Part of a small language model's weights.
Size: 16 layers, width 224, MLP 576 SwiGLU, vocabulary 2048.
Training: a variant of Muon for these matrices, 423M tokens, 7087 steps.
Each number is 128 + 32 x the weight over the matrix's rms, rounded and kept within 0 to 255. Layers, rows and columns count from 0. Numbers have three digits each.

# layer 3 MLP down, 224x576, rms 0.0407, rows 110-124, columns 192-383
134132098105120104136179096109123102100162094145123143151071102119143098100112175162157132159133111124119121125150144118093108129191103102138104134108085055172128092172192120110117072104133138085117102115106089141131136119117098246151125099135142131150181135122166148113150150107097045166163116169139097100115088126143124131145135142132173105117108190110139128079154190108038104141114148147073123177131146128088142146129074118085136159132187179174128136181136107141125124096120129134159101083120118116113100138071146088081111111140152116136087176124107114129133120097163112139
104112151104086138130118177091099140105136162136113131154075157155204097123109078121157123140141199124080120126138151119161178187149089119068156130155204091137162111090167131126146103121183114111117105117123083127152120118169178154095098095126123195164130068089127134142201171108153151073043101100148079096109144129162140135086138152160144120232121155082178109140128127078137120177215093101141125137172097157093086132112125147124178062088085149137129065193114150134126131154111206118107131142053165128138058130122133099165114124141100111114128083108083112126128136125106097104
193153170151103141172116076143098129071070126072114096128092178098108087132104132168173149103150187068188115185093158089102169104153198094104088102097096128140148127182055104126062092083072135131125131112095163127153182146142056156146131169123119144161162069117196120134118144156131087106109132115146115169134125162132155118126135103076117093196095125146140138110113068162131146098133120111133123125167097043088066189150076110102143161141159139171146080122062167135111137108140087106161084045164135169136149160187059070151131104127101146114144178111102113163141160100138171151
171121094126116164129072134145080092144083108160139165142165111129176103181075162141071118125088163201063133147090172109156080165092134154151109158061115092176112178143145179082191116141138162109125174157099175128196092102115132091108148119100127122111149203109083127109092079123106147124155056158166144142163109087129054152142080112099123165155135116142164061121069177086110138116160148103095077133141168078123128100043123109087184071160091164140089124161127112141090088109096114055086123120077104105142142131102146119104125189106219097205128131181130105082059155134146127199
137107070146148113150186170169135114140166166128088132126111105128206100102088166154131112093106148170125143080103072092142116092119188158123104142113136190135102108084146142092118136132114132180182148168109094094151109130139131144091138123163058175098192094144101139089075049097107181157102167123138108134118180157113185070120109086109165134159153159130116124158111121078080123134087100164178060086134093185103151144106133151120112100117113108101075158119164079084156120132116136043109140163091112132130062101164140158123159132115180145160125109112096096121198108115110148093
116114151091196102062090130113130135161194111100123178081125154162150128123096130116163141147147137143089120105141141133131127069149097066121070162152167129127146161162174135093137162150127133066155161154084110148095103175075105123138115109135156127101120116147148158118150047120151110171109162143152115161170089152131150098097140117124149127120152153103109172173114161132090104157064145085079178110104193187075208155082178148188169178122148140104095145103103138134136114088156139108167099155140089114097158137133102085142116063113100086113129197122155133158102171072113182066
157186150161075117166140132115118140123129074094168128142145098134135154129146077113124143143099136140165060112108101187140068130126135122149096134160156060112146153106154077055057108121107119094135188124148150111206112155145114085148114097187142101124151128201133089130091151069143091145113075093102141150175156134132197215087177098176120139089139115135182118084130116099118074169117125101139130187172123166103073137132050128128117126163092157156133117124129103141148118112136159140103103113103125178124144130192119155132145091101129120162093138153075165146119102095169183078
217108128126178123127163164165127081097122190131171148119164140140091116134116182128140153093139128123144183087076139142081124083149069145126175149138109104095099122085094150161167217175085144118135082136144092137115092118122078182149143168107139086097155089143124154139123197099166142186107086125145120145117176128113167146149165109109142138130148165121121133081179168166106138131174169105144134158142105098149172096123113163229096109134107148131168137093090145143108184080133179135158123135092084120147120137077070185110096122090157118179120149093123147140049176145136090161
191060137134092109149134171058154174079086137138086130099150113163137122122110090105145103140140158119103096182090108111168112179089069099157160099167172112177177157157187147107108189166101162108161159086176154145146084126158093145120104124124108148158143151109088086125176175190184090171114059146179036119156105124151107076113115161169125115160134117132123125114143173148106082163142102085094150152119183101154107104162133110088182103132155106193133087158122120123148097149032124114138166137100146098159109137123134208168136190107150103161118070130191089148163124121175139097
098127175163121115106089111157177050137156117053131137083140113125154130100104153067043107155135178174134156138141208056220102200163107102138104097111167150123101156088176086133094105090146151130132130148119140127106127101116120120108222193157164130114096083192108133115161172179095132081137126117251105128168089090118141139142153145135120169169116141193135140134170149126120103152104119139141163129154142160164142127154081097078223110100086070121160098081119159124072163106118067143140076118146159142085109233076103126100097106109149163096098131122077189147137124133100085123
125174044126090142153157136193123121110102147093094093089129083160133132108119094125117099146148132139138141119116131062132111172108187109167138101140146146106125156174104170127140160145143147124183142121113158150102138065120107156122143140133136133162162139146138078190152121111119096147119122174069109119130141117091144152117208128108160114068086113089128104114084151182124129143121131153195114174085120117154152159120126148114143143174135153172138081151173085131111161124155120104197121095133134124100074164158144101124107130158112118151130111113169137121156103183135141153
148103127120167113123158117157117064152150129119155144135105128100164158123117132076181085109124092130075110161192081050126136102086125136158142121157075098116116146107185128137132127112112113138133078097162118084152137075127132117125134094156119106123096104155126160144112084136145117065100105175139162115113123129145090061154122090123104094148144084101039082100134106067139203057133166116136126081098121132097133221102119090113139149070121154068193116159147096132111140147135089114213148145079183133109148125108136132206106144170149124132188153161110124177108139111105160097
087079093094125107066125141185076145119135169087149070144169139145093128175103065117146093120093128095157220148134179135137103141113097115115112119114129122202173132158187093171106135109133135097122108170117164127160119132086110133174121114147108146109132175146109054053137163126138161190092108168150109161145126107147208134135094194126134160128089127095069199206133103133116072154069097099160126113069138133055097100133127171154094187181113083139156120154161145117155148165115115148071089183117180120094144121161141164106144112121093146103075166172103098139203141157108186103
204094126172108066133201128142157125112165104113095091176170080127148165151179180058203074167163147171172108150125148171111114068159131140124152137068158086109076059150127123160138076134105079127155167121114112096110154096156118082082133081145033176119122099125058076138142102180108118129098172108133173143130117108123135134107110124117142141214160154136092076188091143127190139189208123136113125115149095159153142117153111092118151152139171153107144167141110098086164116066171122143184122164098196110164167065163136148091108103108140095096160084152106136124082160132105173059
126145138179151200081077153135133149118117138158172147098122131105085156040115139098155139118109135107172136121126137122121089163107146135122086143112102096147118134119139119159066189160110103079161180155131113157189134146147124101166107167121171093175180145122200178099135165072033105133129069114177053135124133116129082126134167106101137123183117096105143132081152105117140040089123132094149082130138111131097156100087129057097158128046145148100127132181151088151185130109133065172162107164123072138144105139077065185126124118128103166091116109168094156087141109104181149154